{"hidden_size": 128, "init_std_up": 0.0442, "optimizer": "adamw", "weight_decay": 0.048, "max_grad_norm": 0.5, "decay_shape": "linear", "doc_mask": true}
Each number is 128 + 32 x the weight over its row's rms, rounded and kept within 0 to 255. Layers, rows and columns count from 0. The size above them is the row's rms in percent of the matrix's.

# layer 3 attention key, 128x128, rms 0.203, rows 10-62, columns 0-63
size [102 106  93  82 105 103 103 103  98 109  77 105  93 112 134  83 159  99  96 116 106  93  89  80  93  87  87  85  88  88 111  90  87 100  97  98 101  89  92  95 110  94  99  80  81  92  94 105  81 111  85 104  78]
[[114  39 102 133 174 132 135 140  90 149 127 180  48 126  55 158 125 129 101 173 158  80 164  64 128 120 127 143 186 188 148  79 156 139 105 111 143 119 149 152 125 110 146 117  77 135 105 154 103 135 129 122 148 123 136 142 117  79 139 149 148 150 114 125]
 [ 49 138 112 188 145 156 146 159 119 112 121 146 165 103 129 110  49 115 170 113 139  94 172  92 108 178 125 190 160 178 145 139 121 138 154 127 115 142 155 151 161 166 172 155 133 128 169 152 145 123  88 124 148  87  59  95  90 116 137 151 128 128 153 116]
 [167 129 113 140  49 189 100 142 124 128 136 104 111 122 116 140 150 109 108 113 149  54 124 113 156 192 142 142 187 126 183 112  76 108 185 189 178  87 140 109 148 166 129 128 196 127 137 103 112 151  92  61 112 114 102 135 153  53 130 126 141 124 119 105]
 [143 175 122  88 124  92 139 134 184 109 165  99 188 133 139  80 159 136 160 114 121 195  72 194 119 129 164 167 135  90 149 144 184 121 147 154 118 166 105 163 131  84  92 139 164 173  90 125 109 150  47 170 121 123  76  88  96 103  58 118  75  93  43 135]
 [ 82 155 120 134 117 134 161 118 153 119 139  78 126 194 153 155  58 126 137 110  80 186  49 131 142 157 158 129  80 145 113 115 110 120 104 132 114 168 126 147 172 128 123 111 103 126 151 113 192  74 108 107  91  75 116  96 109 142 100 109 108 149 119  87]
 [147 110  83 153 141  59  49  50 100 142 130 172 115 151 156 151 132 141 104 126 196 135 110 141 186  77 165 119  89 158  95 150 140 176 106 136 137  97 158 168 167 105  97 141 100  93 101 108 153 137 132 170 158 135 156 149 157 133 125 117 133 117 211 132]
 [156 122  91 126 126 120  42 122 149 121 114 116 123 168 119 139 154 170 137 129 152 169  95 136 141 131 116 136 212  90 114 144 165 160  84 155 138 152 132 162 123 135 164 112 141  60 179 106  42  99 195 222 146 116 118 171  89 100  71 124 134  82 129  93]
 [ 78 137 100  70 133 190 167 143 111 167 227  98  92 144 139 137 105 152  98 136 122  97 163  84 107 107 125 119 132 151 203 147 111 111 105  96 179 121 116 102 152  90 109 144  82 142 166  92  87 134 122 161 109 122 136 105 121 133 109 109 108 112 112 156]
 [179 126 173 166  69 121  67  83 124 104 103 164 100 190 192 158 145 167 155 123 111 109  80 136 149 102 117 108 142 114  55 148 191 157  57 143 123 158 150 179 137 136 122 117 139  80 124 189  59 179 165 181 142 131 118 146 189  95 117 117 132 104 163 135]
 [189  96  78 155 103 149  94  89 159  71 134 137 142 152 185 134 153 113 193 107 140 155 101 168 149  96 144 109  86 129  93 129 166 153 123 162  84  98 147 191 119 136 180  90 146  99  95 117 115 150 147 216 156  83 123  92 154 143 103 132 111 136 149 163]
 [132 160 229  71 105 104 102 211  87 183 115 135 134 172  87 143 147 117  66 131 126 108 140 132 146 138 112 167 169  95 187  97 132 142 151 106 181 120 122  53 101 143  97 147  70 134 107 140 112 164 139 127  90 117 120 155 155  56 128  76 115  91 139  93]
 [ 92 154 141 153 160 133 169 141  48 176 155  80  96 147 110 170  85 151 111 165 122 109 120  70 168 127 118 130 135 109 149 104  99 151 128  66 140 153 118 158 170 121 147 159  92 146 171 140 128  74 158  51 129 181 158 174 128 130 121 126 114 118 201 133]
 [105 214 201 131 142  90 136 139 112 178  98  55 141 101 131 144  98 151  78 113 124 125  74 140 149 157 168 205  89 100 207 137 101 114 175  95 147 134  70 113 120 122  77 156  79 135 146  96 155  99 123  81 144 112 164 169 161 105 128  80 126 137 119  91]
 [ 96 220 188 112 133  91 150 174 147 197 115  50 146 112 133 121 137 166  80 132  96 163  77 156 136 139 161 207  68  98 165 156 131  96 164  80 129 152  68  97 138 129  54 155  92 159 133 115 142 114 103  98 122 124 129 135 125 143 142  76 145 172  97 119]
 [ 91 195 146  77 188  83 160 132 123 207 138  35 149 117 132 119 130 162 114 110 115 204 118 166 124 129 158 183 100 109 159 165  88 146 117  55 128 139 114 146 163 131  83 103  53 114 124 107 142 102  96 123 103 134 121 101  84 168 124  83 133 185 123 122]
 [ 13 196 152 125 117 118 134 129 142 176 157  92 165 129 141  68 143 131 144 101  99 169 149 161 114 125 170 166 118 106 123 195 114 127 125  71 114 160  92 155 182  97  82  99  82 107 149 105 147 127 142 163 119 141 105  97  87 213 111 136 127 151 126 125]
 [ 67 199 164 105 146 118 161  97 135 216 128  56 120 146 151 139 123 127  85 134 140 138 104 173 133 142 148 130  93 126 163 148  90 108 107  43 120 158  66 122 130 130 118 109  59 157 184 109 182  91 142  87 125 123 149 128  91 138 144 107 148 205 133 108]
 [190 133 140  88  75 126  94  57 106 113 135 109 104 195 150 143 132 113 147 112 164  92 101 221 126  76 163  72 163 104  91 155 117 103 131 131 107 153 184 147 149 154 147  81 152  73  98 102 120 137  85  66 123 116 111 162  90 128  87 203  78 197 120 132]
 [187 118 131 164 117 160 153  64 160 138 138  96 106 180 134 174 176 149 125 124 193 162 102 157  96  87  81 116 124 121 130 130  93 154 159  97  84 194 177 139 125 111 127 100 121 165 123 152  66 109  70 135  79 121 122 114 147 162 131 159 158 117 198 145]
 [136 108 185 176  29 150  91 105 111 114  61 169 117  84 118  91 138  56 127 138 113  93 103 157 127 161 124 123  92 152 147  82 182 110 141 152 129 153 147  87  98 111 154 136 118  73 117  91 145 143 134  94 100  73 171 154 144  87  99 215 147 147 121  95]
 [188 178 127  20 149 132 166 201 121 108 155  76 141 158 136 164 147 162 147 118 123 133 139 116 188 165  87 130 104  65 111 104 101  89 125 137 176  61  81 111 165 119 112 161 152 209 132 109 137 105  89  95 119 136 161 154 105 137 136 133  84 135  70 121]
 [174 155 154 112 159 165 181 249  70 100  82 117 124 148 137  87 150 136 107 121  95 153 210 105 130 180 116 111 119 162 159 172  99  76 159 104 120 116 152 157 120 138 168 126  93 135 145 102 134 168 111  99 104  90 157  80  81 121 120 136 119 120  85  92]
 [123 100 154 168 140 152 134 102 176 128 155 159 157 159 124  90 133 154 161 116  98 101 154 151  59 128 141  89  88 160 105 155 112 125 141 128  77 196 150  97 124 125 117 110  93 113 160 122 132 103 169 189 100 128  50  88  73 207 195 133 138 118 217 145]
 [170  94 140 139 164 179 114 200 114 135 129 144 143 118 128 118 176 155 132 104 112 132 181  30 107 153 108 127 162 113 127 104 130 142 202 177 111 135  99  58 119 135 142 202 139 147 113 142  86 138 144 150 103 185 114 108 191 151 113  99 164 133 173 136]
 [156 108 123 167 110 162  94 163  96 124  55 137 111  75 113 146  88 158 134 165 113 107 180 134 118 159 117 168 175 125  61 156 122  99 159 124 139  66 131  60 142 219 144 186 129 102  72  99 130 163  95 102 132 159 139 107 132 137 121 163 170 132 132  72]
 [122 185 113 170 125 131 125 131 156 107 131 149 154 164 164 141 132 101 152  98 137 125  58 117 149 142 112 131  79  82 115 147 179  80 144 114 117 146 143 158 108 165 149  98  93 158 154 116 173  76 155 133  73  60 123  93  76 159 192 167 145 116 147 110]
 [127  98 104 129 155  95 122 137 115 135  99 149 113 176  99 115 151 108 167  52  81 143 102  84 138 134  57 183  46 197 158  66 156 172  98 154 126 181 158 135 108 105 126 112 100  74  97 151 168  88 124 105 104  60 159 149 184 122 177 136 129 143 176 115]
 [170 171 178 128  90 147 100  52 187 113 126 127 192 122 189 100 154  90 125 127 171 186  86 186 136 138 119  86  55  86  82 140 129  99 142 145 136 140 122 134 160 109 136 103 150 144 159 116 161 117 167 132 130 115 148 116 118 157 128 140 117 100  97  96]
 [ 92 128  70  89 196 136 204 150  62 136 145  92 115 122  85 125 126 153 133 169 119 133 218 119 105 125  80  57 139 156 156  57  73 135  89  96  62 139 153 107 143  87 140 145 105 119 126 139 112 109 121  87 126 103 133 113 149  89 128 151 117  92 149 184]
 [114 112 146  96 168 112 156 200  78 129 124 110 104 103 104 178 158 137 171 191 141 102 131 160 121 112 144  55 162 101 188  77 110 131 150 138 131 106 152  94 174  58  89 151 118 166 126 123 125 150 118  92 122  90 169 125 123 158 111 154 134 144 105  90]
 [172 138 139 120  48 114  89 146 109 132 115 123 132 111 103 113 174 104 154 128 136 122  81 179 170 131 123 154 127 130 195 124 152 116 152 161 218 109 130 165 105 153 158 110 150 101 145 100 106 123  65  98 103 154 115 117 122 103 145 173 122 138  87 113]
 [ 78  85 158 197 126 155 105  74 131 143 102 183 103  83 104 176  98  87 139 126 162 161 105  83 112 115 108 161 158 194 121  87 142 211 118 120 106 123 116  96 130  75 128 169 119 117 145 143 108 155 128 135 136 144 165 136 226 138 106 169 181  93 146 113]
 [143 145 100  54 154  37  97 131 123 130 125 144 121 126 172 124 135 133 151 110 138 130  73 144 140  57 136 143  99  88  69 135 170 128 119 114 140  66 152 127 113 120 127 137 108 139  94 141 152 143 175 150 169 117 185 204  85 140 108 102 141 152 109 129]
 [195 146 105 157 100 141 149 193 126 123 141 112 123 135 135  94 155 133 150  85 107 146  90 113 126 133 108 107 143 112 160  91 155 140 192 113 127 140 116 153  52 127 156 169 141 201  68 132 150 154 189 146 121 142 152 167 107 144  83 169 144 120 103 132]
 [191 139 123 159 142 159 164 161  84  99  84 103 111 138 142  85 162 144  95  76 116 166 152 129 162 155 159 126  75 184 155 152 124 120 117 105 137 123  78 146  28  81 165 130 126  55 102 103 124 111 123 129  98 120 110 135 152  77 123 159 155  94  71 130]
 [ 83 120 106 182 116 175 160 235  83 117  97 120 105 140 104 145 106 134 132 151  52 101 148 111 142 144 141 127  88 148 120  85 172  71 131 109 107  64 148 120  89 123 146 208  71 118 125  87 149 118 141 113  51 125 121  69 118 155 143 142 162 115 171 128]
 [ 78 132  87 103 137 116 155 174  99 139 116 115 116  87 116 154 135 176 161 166 122 142  46  75 159 120 142 166  84 140 103 135 180 151 192 152 114 113 110 121 116 162 129 103 107 180  82  66 104 132 114 128  84 119 106 115 189 143 112 117 131 159  98  93]
 [170 148  40 135 136 109 118 115  71 139 151 110 101 140 146 136 177 155  99 158 200 102 131 141 161  73 135 101 116 137 149 116 146 138 116 141 116  37 197 160 155  92 140 131  94 139 100  98 122 129 110 102 104 123 139 127 169 115 164 183 184  98 125 111]
 [155 166  99  91 125  83 115  92 142 118 168 141 158 141 195  91 142 142 165  90 133 150  56 135 129  79 169  99  65 112 110 178 155 124 130 135 124 143 137 152  94 166 158  87 142  50 119  56 132  97 159 163  89 171  91 152 118 155 113  86 128 144 147 150]
 [ 59  91 131 223 188 142 142 127  94 129 135 141 114 120 118  73  95 106 125 153  94 158 179 169 145 182 205 116 109 176 135 136 134 132  86  73 118 166 138 166 104 135 145  83 129  38 154 159 176 126 148 149 176 116  86  70 111 139 119 130 142 159  96 118]
 [ 64 121  66 166 174 127 143 116 111 135 133 127 147 103 126 145 143  99 157 159 160 177  77  90 185 144 120 120 135 166 182  89 116 134 101 144  93 132 107 130 158 129 140 107 100 100 148 148 106  65 136 140  90  86 119  91 140 112  75 131 175 129 164 111]
 [166 154 106 155  94 143 195 106 130 115 130 109 158 133 101  80 121 102  89 139  90 169  81 157 173 121  71 121 111 123 137 129 127 117 135 146 139 135  95 147 108 164 130 131 141 141 161  94  70  90 143  82  81 128 131 126 150 101 125 113  91  71 162 163]
 [139 146 112 111 145  90 148 135 123 134 122 132 149 133  92 101 137  89 119 132 123 167 172 112 157 175 116 125 141 133 161 135 128 121  47 141 167  82 118 121 151  95  96  99 121 101 124 112 124 101 142 155 146 137 116 116 140  38 166 117 131  16  40  97]
 [ 36  54 111 207 154 169 141 137 103 157 106 154  60 129  92 198  97 124 134 160 124 124 179  89 119 129 170 121 183 195 143  75 121 148  72  80 109 126 177 139 148  98 177 139  72 106 133 145 145 120 116 132 147 111 140 112 125 146 127 152 176 170 133 126]
 [130 141  80  88 141 103 150  89 159 135 162 142 139 157 153 108 105 136 174 119 120 107 115 173 125 100  98  94 108  88 112 133 108 137 102 139 130 101 149 181  62 161 124 106 129 129 128  98 148 136 148 144 143 177 110 146  97 155 153  80  53 151 153 109]
 [ 85 187 137 115 160  93 174 140 120 117 178  75 164 141 122  91 149 110 148 135 112 170 116 121 154 104 177 105 122  82 147 161 154  79 105 112 111 147 118 171 128 119  96  84 126 125 179 128 106  93 147 127 139 117  85 109  91 134 145 107  80  90  23 162]
 [ 89 126 144 130 103 140 148 130 147 132 130 156 156 102 122  95  96  52  91 129  92 118 154 137 193 165 105 121 136 112 144 156 107  68  77 111 168 110 146 118 148 146 127 111 162 136 189  96 165 109 223 138 128 158 138 107  85 112 211 105 122 114 109 135]
 [147  92 102 123  70 154 124  64 104 156 122 108 103  89 135 178 108 138  95 145  85 141 145 150 101  45 125  96 183  86  86 148  53 105  89 144 111  96 137  92 171 130 126 183 160 149 121 107 117 150 157 136 136 208 166 136 166 160 153  86 129 129 115 159]
 [161 138 121 166 150  75  78 139  78 126 144 145 124  66 159  68 102 142 155 118 174 219 100 136 163  79 157 125 129 158 189 154 148 174 125  98 147 184 167 153 134 102 164 130 129  57 109 145 130 128  70 114 111 101 134 122 100 117 117 153 155 169  88 122]
 [103 147  79 123 154 109 143  53 105 140 152 107  97 161 188 104 125 124 112 159 146 131 125 162 164  63 151  64  93 110 107 133 116  83  71  71  55 112 184 154 128 135 186  64 114  91 151 140 168 115 135  86 118  99 153 138 117 141 124 148 134 168 110 156]
 [160 159 107 169 134 157 168  93 101 136 135 146 121  91 145 110  98 143  75 153 134 154 160 140 164 153  96  75  95 148  68 179  85 157 127 102 166  50 131 134 158 159 146  68 139 192 150 108 125 142 220 116 127 135 170 141 143 123 143 124 148  72 116 118]
 [ 71 102 154 148 121  96  99 150  79 144  73 146 133  96 108 111 113 143 181 140 130 151  94 133  73 107 135 174 139 184 169 100 208 171 143 144 110 154 150 128 113 112  87 144 128  75  83 146  97 173  75 123 142 104 116 141 129  79  69 131 133  89 134  84]
 [ 88  66 131 126 169 170 153 196 117 146  98 172 108  89  66 146 107 161 100 155 159 119 212  92 107 155  60 155 208 207 169  96 135 133 115 114 107 114 120  58 132 129 163 152 115 142 113 169 108 168 129 116 106 114 130 108 119 117 115 124 161 152 145 125]]
# layer 3 attention query, 128x128, rms 0.212, rows 11-62, columns 0-63
size [107  89  87  76 100 110  88 108 103  83 105 128 127 132  91 154  98 101  85  98  97 108  90  91  96 103  88 106  92 104  92  88 101  91 101 114 106  90  80  99 118 103  88  98  80  93 100  98  99  91 101  81]
[[ 54 101 179 153 165 151 122 147 158 139  80 164 134 147 128 134 133  82 104 152 128 137 135 169  73 177 142 195 107  96 118 176  63 126 158 125 167 122 120 122  37 128  95 139 127 157 149 143 133 135 147 152 122 189 117 149 142 174 122 145 122 159 100  94]
 [ 89  99 146  98 138 107 139  65 102 124 147 174 176 150 135  89 152 128 139 155  92 167 149 144  40 140 143 109 160 124 148 147 112 138 107 130 183 155 154  92 116 143 149 192 124 122  79 112 123 133 124 158 106 130 179 120  96  80  57 142 116 106 110 181]
 [ 95 116 110 179 128 119 141 120 114 156  63 146 118 153 124 101 144 172  98 123 105 106 165 130  68 127 139 127 125 119 143  92  61 143  98 111  80 158 160 129 173 135 152 112  99 146 129 197 160  91 135 115 184 141 154 144  87 145 180 108 135 171 137 138]
 [122  85  90 104 151 116 123 104  28 157 152 180 149 181 165 134 118 164 100 150 130 109  90 164  90 129 140 120 127 103 109 175 108 133 122 112 150 125  95 116 114 163  65  99 149 151  69 187 114 142 133 135 103 201 192 143 125 141 113 122 127  88 108 101]
 [139 151 109 147 133 132  93  23 111 118 107 134 111 137 135 149 147  82 169  83 124 103 119 224 117 170 167 146 131 126  89 119 147  92 127 141 153 145 158  85 133 114 179 148 160  79 163 116 126 136 131 153 122 180 192 128 126 109 137  76 145 135 138 134]
 [121  91  66 184 109  95 121   9  87 101  91  85 152 112 164 165 113 121 172 141  86 151 169 139  82 101 131 120 135 157 154 126 135 121  50 161  71 110 173 102 211 102 157 116 159  80 134 129 173  98 130 146 149 141 134 107 184  80 129 163 145 150 116 134]
 [172 104 113 115 141 122  91 146 110 107  74 190 124 138 123 127 160 180 114 171 151 103 116 112 163 153  99 142  68 128  63 123 102 152 158 138  48 123 127 133 164 158 165 141 170 188 161 112 118  98 125  96 151  96 202 131  66 162 164 112 123  79 170 154]
 [179 111 123 105  96  86 129 113  55  70 106 139 163 144 136 165 165 104 156 133 127 212 128 154 112  89 117 125 131 117 118 136 136 131  98 174  56 140 156 129 143  83 152 128 195  64 120 154 169  83 151 154  96  96 164  98 126 150 133 126 119 134  82 142]
 [179 101 106 129 127  73 162  88  65  78  67 111 166 182 146 124 150 156 157 188  85 174 103  97 138 115  46 151  77 113 101 152 120 128 123 154  81  90 170 146 185 139 133 116 177 162 134 178 174  79 128 148 181 112 117  97 124 150 114  91 115 126 103 147]
 [142 110 146 133 147 177 110 168 125 136 141 149 101  59  62  91 104 125  68  88 183  96 192 154  78 110 166  97 190 149 135  99 114 116 138 113 147 162 122 126 107  80 185 137 136 157 184  77  84 147 103  86 117 171 144 178  99 128 138 151 120 111 133 151]
 [ 76 150 162 146 111 139 132 160 186 135 160 145 123 120 147 141  93 107 126  82 126  60 138 113 104 164 175 136 132 107 158 146 132 145 166 134 195 200  64  94 133 159  86 175 104 128 138 107 125 190 131 134 101 138 148 158  99  94 160 126 115  90 158 116]
 [ 94 156 184 141  96 157 138 124 133 181 173 133 106  42 104 106 135 125 115  54 175 166 153 175 133 188 213 116 164 150 162 113 129 160 151  78 177 107  96 125  90 136 105 149  94  81 129  54 161 205 153 113  67 149 148 134 131 138 138 173 160 116 148 126]
 [ 95 139 138 132 124 161 111 153 146 222  70 115  84 117 123 110 117 200  95 120 207 150 160 113 128 150 192 116 166 210 164 114  92 178 105  56 133 126 166 133 137 114 115  82  55  75 157 124 142 126 164 106 121 155 141 136  94 165 133 119 203 159 156 104]
 [139 134 143 143 117 161  96 166 141 202  98 135  57  71 109 111  93 144  54 120 190 109 143 134 140 166 172 132 116 160 160  90 102 153  94  53 153 119 111  99 111  97 137 125  75 155 143 134 122 146 140  71 138 180 146 183 106 183 130 106 175 147 146  76]
 [ 86 145 193 176  78 187 115 120 171 164 123 168  76  90  81  89 119 134  64 105 171 110  84 135 132 168 147 146 110 165 149  86 140 125 110  82 165 125  63 100  96 136 126  88  92 175 140 128 123 186 113  88 124 146 157 187 118 177 105 131 139 112 175  88]
 [124  99 104 126 196 155 126 148  88 228  68  92  92 116 150 137 106 172  91 130 136 143 127  62 106 103 164 136 109 177 151 163 113 173 142  64 162 115 144 112 160 117 104 112  47 131 109 103 158  88 119 116 116 162 121 133 102 140 126 106 183 187 115 129]
 [109 130 162 116 151  95 161  72 121 113 154 111 176  77 101  96 124 120 130 153  24 205 108 161 146 141 116 159 148 108 152  97 189  89  40 133 175  65 101  84 177 121 130 112 141 189 101  93 141 139 100  94 158  77 136 117 105 126 121 114 116 124  98  76]
 [131 155 151 156 158 112 144 169 125 108 119 105 177  59 117 160 102 151 117 170  67  87 126  54 192 148 106 140 116 103 125 136 238 121 140 102 149 118 137 192 170  66 168 179 123 135 151 110 150  92 111 142 182 128 100 108 124 115 161 133 133 127 140  92]
 [242 144 147  73 137 110 122 118 118 110 120  71 149  64 103 134 159 166 120 143 125 175 150 173 175 151 107  90 209 133 117 182 187  97 134 127 137 142 137 125 107 148 109  98 130  92 123  99  89 185 114 148 171 110 106 105 190 108  98 141 151 125 111 114]
 [ 23 102 126 128 147 195 152 115 130 127 136 191 105 207 171 111 131 146 108 120 114 120  69  64  62  66 124 126 107 140 160 153 128 164 106 125  96  93  90 112 158 141  81 133 110 142  95 188 144 100 117 169  87 112 133 140  94 166 131 158 124 127 141 144]
 [123  99 180 130 119 163 128  91 171 134 158 148 105  91 144 111  95  97  96 119 151 107  36 131 132  63  97 140  65  57 115 101 136 141  66 132  50  78  86  94 127 122 123 149 103 147  57 172 108  95 108 133 116 164  80 118 131 149 140 145 108 107 129 157]
 [131 138 175 155 195  93 142 136 164 124  91 104 140  75  68 139  89  89 139 151 132 131 110 130 189 159  85 150 151 140  98 129 149  83 182  87 173  92 141 200 123 132 173  92 135 135 171 130 132 136 121 122 172 125 134 122 152 143 130 111 127 150  74  91]
 [ 84 117 107 135 122 162  75 137 147 137 130 109 124 197 135 105  64 147 125 140 129 110 135 111 110  36 110 146  85 169 112 169 130 165 117 111 116 160 154 193 118 136 175 109 116 110 129 154 174 108 111 143 107 129 174 108 127  97 126 188 135  92 138 156]
 [117  99 221  79 137 230 121 124 190 125 161 168 146 115  65  77 123  71  93 149 161  92  74 101  88 126 115 150 119 126 169  97  75 120 135 129 150 150 140 108  54 128 134 116 130 100 116 149  67 149 157 118  83 105 112 104  99 207  83 145 127  82 102 125]
 [ 36 102 151 167 180 124 138  47 152 135  92 126 116 120 169 162 145 146 106 140 154 130  77  78 129 125 146 167  93 140  84 208 121 101 133 116  98 151 118 106 140 148  99 141 141 124 122 142 113 101 128 166 153 173 139 135 151 180 127 154 136 142 111 152]
 [207 163  74 160  87 113 131 136 101 117 131 159  91 135 155 133 117 121 134 143 174 121 145 207 180 150 153  73 166 144 156 135 186 108  90 121 123  71 108 166 178  89 126  98 158 165 156 142 148 166 152 211 107 158 181 168 131 170 143 123 123 139 115  87]
 [ 78  80  57 137 177 102 132 110 109 140  77 103 103 126 102 181 113 159 112 103  74 147 148 146 118  91 132 103 159 157 108 134 134 157  95 112  92 195 173 113 146 117 117 141 102  61  85 140 139 130  79 106 157 192 137  83 126  84 137 154 151 174 135 156]
 [135 148 140 174  62 202 156 189 125 101 149 151 116 194 143 161 103 106 136 163 109 134 148 137 152 149  80 138  93  98 189 131 159 126 135 124 165  90  71 138 169 104  92  91 123 157 170 101 169 140 120 161 106 102 120 163  82 109 155 124 122 129  85  69]
 [132 167 126  91 106 189 148 128 142 108 191 118 130 123 149 140  76 214 129 121 110 178 106 116 141  93 103 109 174 129 144 111 127  90 177 134 105 125  61 132 158 185 136 115 104 130 112 115 123 130 109 136 139  89  90 144 130 122 149 116 133 121 101 131]
 [ 94 153 140 120 144  81 126 122 148 145  90 114 120 101 147  91 175 136 119 120 137 118  91 130 114 102  95  53 218 119 100 151 142  99  67 137  57 104 152  95 145 138 127 132 117 188  92 134 141 162 119 157 158  93 117 173 104 150  74 130 116 138 142 117]
 [248 167 105 122 146 142  93 228 127 109  85 128 136 124  85 156 132  78 134 124 132  72 178 136 156 147 140 139 149 131 128 160 154 137 156 134 143 171 159 142  45 115 132 136 125 106 144 104 113 169 124 144 134  95 124 120 185  98 137 180 120 120 185  88]
 [ 98 110 127 159 136 136 111 113 153 126 119 165  71 135 104 138 148 111 122 114 177 140 145 150 154 131 206 115 128 174 164  85 109 154 115 133  77  53  99 120 216 129 133 131 153 128 159 149 117 120 134 107 130 126  81  84 138 148 144 119 108 105 147 161]
 [ 82 128 138 146 181 125 107 140 177 137  36 131 134 193 117 135 108 107 107 163 131  63 130  92 142  78 130  94  41 126 136 143  74 152 167 114  95  82 109 184 175 147 117 147 123 133 143 145 108  68 107 178 135 140 111  89 132 116 101 134 130 100 163 183]
 [223 123 122 133  74  86 109 117 169 131 109 136 170  91  97 127 160  83 133 122 121  78 148 153 123 136  80 131  41 100 165 145 165 117  86 121  83 120 154 116 152 126  78 111 113 171 115 136  85 148 154 117 172 133 149 113 132 144 162 128 136 118 209 149]
 [122 138 238 139 115 203 114 106 143 119 160 145 142 164 139 106 139 102 129 153 169  48  33  86 124 141 105 137 122 130  94 156  86  96 199 134 153 166  69 126 124 167  82 107 131 135 105 173  60 137 175 176 110  86 126 139 130 172 113 131 121  83 116 154]
 [129 143 108 158  93 130 113 107 159 146 139 124 143 110 177  32 122 198 137 134 174 125 137  85 110 138 161 115 171 117  80 139  49 120 107 121  97 148 136 138 107 130 106 121 113 135 138 182 135 163 141 147 205 130  99 106 134 176 195 106 128 117 124 197]
 [ 72 155 216 202 134 181 147  39 168  91  96 185 130 143 119 140 168  83 137 141 130 117  90 149 109 165 120 134 116 130 123 154 109  82 161 130 111 133  81  85 120 172 110 148 133 143 157 147 118 177 116 182 164 114 107 138 126 145 136 130 107 142 169 147]
 [ 93  97  61 172 128  44 113 114 150 155  66 125 130 125 155  97 125 112 149 147 138 168 172 136 141 109 156 182 126 151 123 171 111 113  43 109  89  98 173 137 188 154 133  99 112 150 136 143 183 131 131 115 186 136 172  89 123 185 152 115 103 148 101 242]
 [254 160 159  75  85 124 146 121 147 126  95  69 163 165 105 156 106  77 117  93 125 107 110 182 129 134  80 148 114 103 111 157  68 106 189 152 160 136 144  84  66 150 140 120 135 137 119  72  70 127 153  94 114 165 166 166 162 134 120  95 128 135 123 119]
 [167 185 100 113  84 114 144 136 114 122  63 101 118 214 130 185 151 179 109 126 109 110 156 138 144 122 142 121 134 139 117 195 135  94 124 114 112 230 178 130  94 128 131 137 132 126 164  94 125 158 145 165 185 170 132 130 165 119 134 163 145 129 135  98]
 [142 162 118 142 117  83 124 115 117 133  88  99 132 126 203 137 157 105 149  88 113 105 145 110 152 148 160  73 132 104 132 121 147  75  83 132 139 165 154 154 166 106  93 144 103 111  95 124 176 128 140 163 102 131 165 149  96 170 166 104 140 136 111 175]
 [154 134  78 157  82 131 136  82 131 113 136 154 100 150 132 140 236  69 132  76 149 123 104 188  99 123 125 114  94 105 195 123 106 105 107 131  82  94 125 129  76 185 106  99 131 158 127 170 167 187 117 132  72 148 165 190 125 146 113 125 127 175 151 149]
 [206 158 198  79 112 147  99 155 130  99 165 127 154 134  97 132 117 111 116 147 136  55  71 127 149 152  72 142 104 101  83 144 123 129 238 143 180 120  53 117  65 148 101 126 170 176 150 110  75 142 148 143 107 128 109 159 147  85  90 137 108  98 140  64]
 [ 96 125 167 154 187 120 158 132 111 125  99 116 122 181 145 117 130 106 121 136 141 166 132 121 179 132 176 175 104 136 131 150 113 127 132 135 135   6 100 131 211 144 131 126 133 133  97 108 192  66  92 144  58 124 156 136 140 194 133 124 136 135  59 176]
 [123 142 103 174  94 107 131  94 152 136 128 119 113 171 197 153 190 132 103  82 125 165 116 128  86 108 114 136 108 118 108 124  66 116 110 136  65 113  95  91 188 185  63  86 108 196 128 165 172  97 111 112 110 124 120 187 103 163 166 139 126 173 163 161]
 [139 123 107  36 131 120 122  85 117 125 149 130 115 152 159 137 193 145 140 109 158  86  36 157  93 100 126 119 131 130 115 172 101 149 127 176 131 124 121 114  73 158 113 146 114  85 117 110 117 152  76 122  67 159 128 172 139 106  48 130 137 168  76 188]
 [152 152 119  63 151  99 145 165  88 109 225 120 119 161  96  99  77 153 163 152 117 101 123 120 132 134  92 154 149 172 172  74 185 204 122 145 146 175 138 158 162 121 112 101 118 107 113 103 130 100  68 123  76  56 152  83  85  89  74 105 137 101  92 124]
 [181 106  99  78 135 128  99  88 112 129  90 125 116 139 102 154 109 134  77 108 124 133 127 230  91  76  92 133 117  98 132 199 102 136  70 133  83  50 163  81 101 131 132 126 137 113 123 131 140 121  81 116 137 181 132 155 121 161 126 141 115 140 191 182]
 [119 107 150 139  92 136 153  96 149 103 116  96 121 179 112 179 124 138 114 151 103 153  84  88 129 111  78 192 129 133 120 166 144 130 140 164 141 194 104  54 128 141 106 130 153 148 118  72  90  88 130 105 176 137 107  94 146 128 149 140 129 133 115 139]
 [126 120  91 103 162 151 111 104 159 112  76 138 112 142 121 159 130  68 138 121 153 128 129  95 120  94 100 100 105  95 127 128  64 133 122 131 107 167 152 117  78 130  81 169 120  67 129 125  87 132 117 131 132 189 106 117 120  94 122  97 146 152 183 191]
 [198 134 100 174  45 145 110 171 122 123 108 134  99 107 101 130 120  97  99 137 149 152 194 163 143 129 139  89 179 121 170  32  94  87 117 116 122 149 126 146 113 112 163 101 140 141 141 159 109 157 201 112 110 130 114 120  99 159 130 117 130 129 141 106]
 [190 138 157  74  91 173 122 177 124 103 147 140 109  84  80 137 116 142 124 150 156  71 100  84 164 106  86  88 138 114 123  92  98 132 175 135 167 120 110 153  25  94 160 153 136 133 158 107  81 167 148 117 130 107  49 151 132 109 114 145 116 116 122  96]]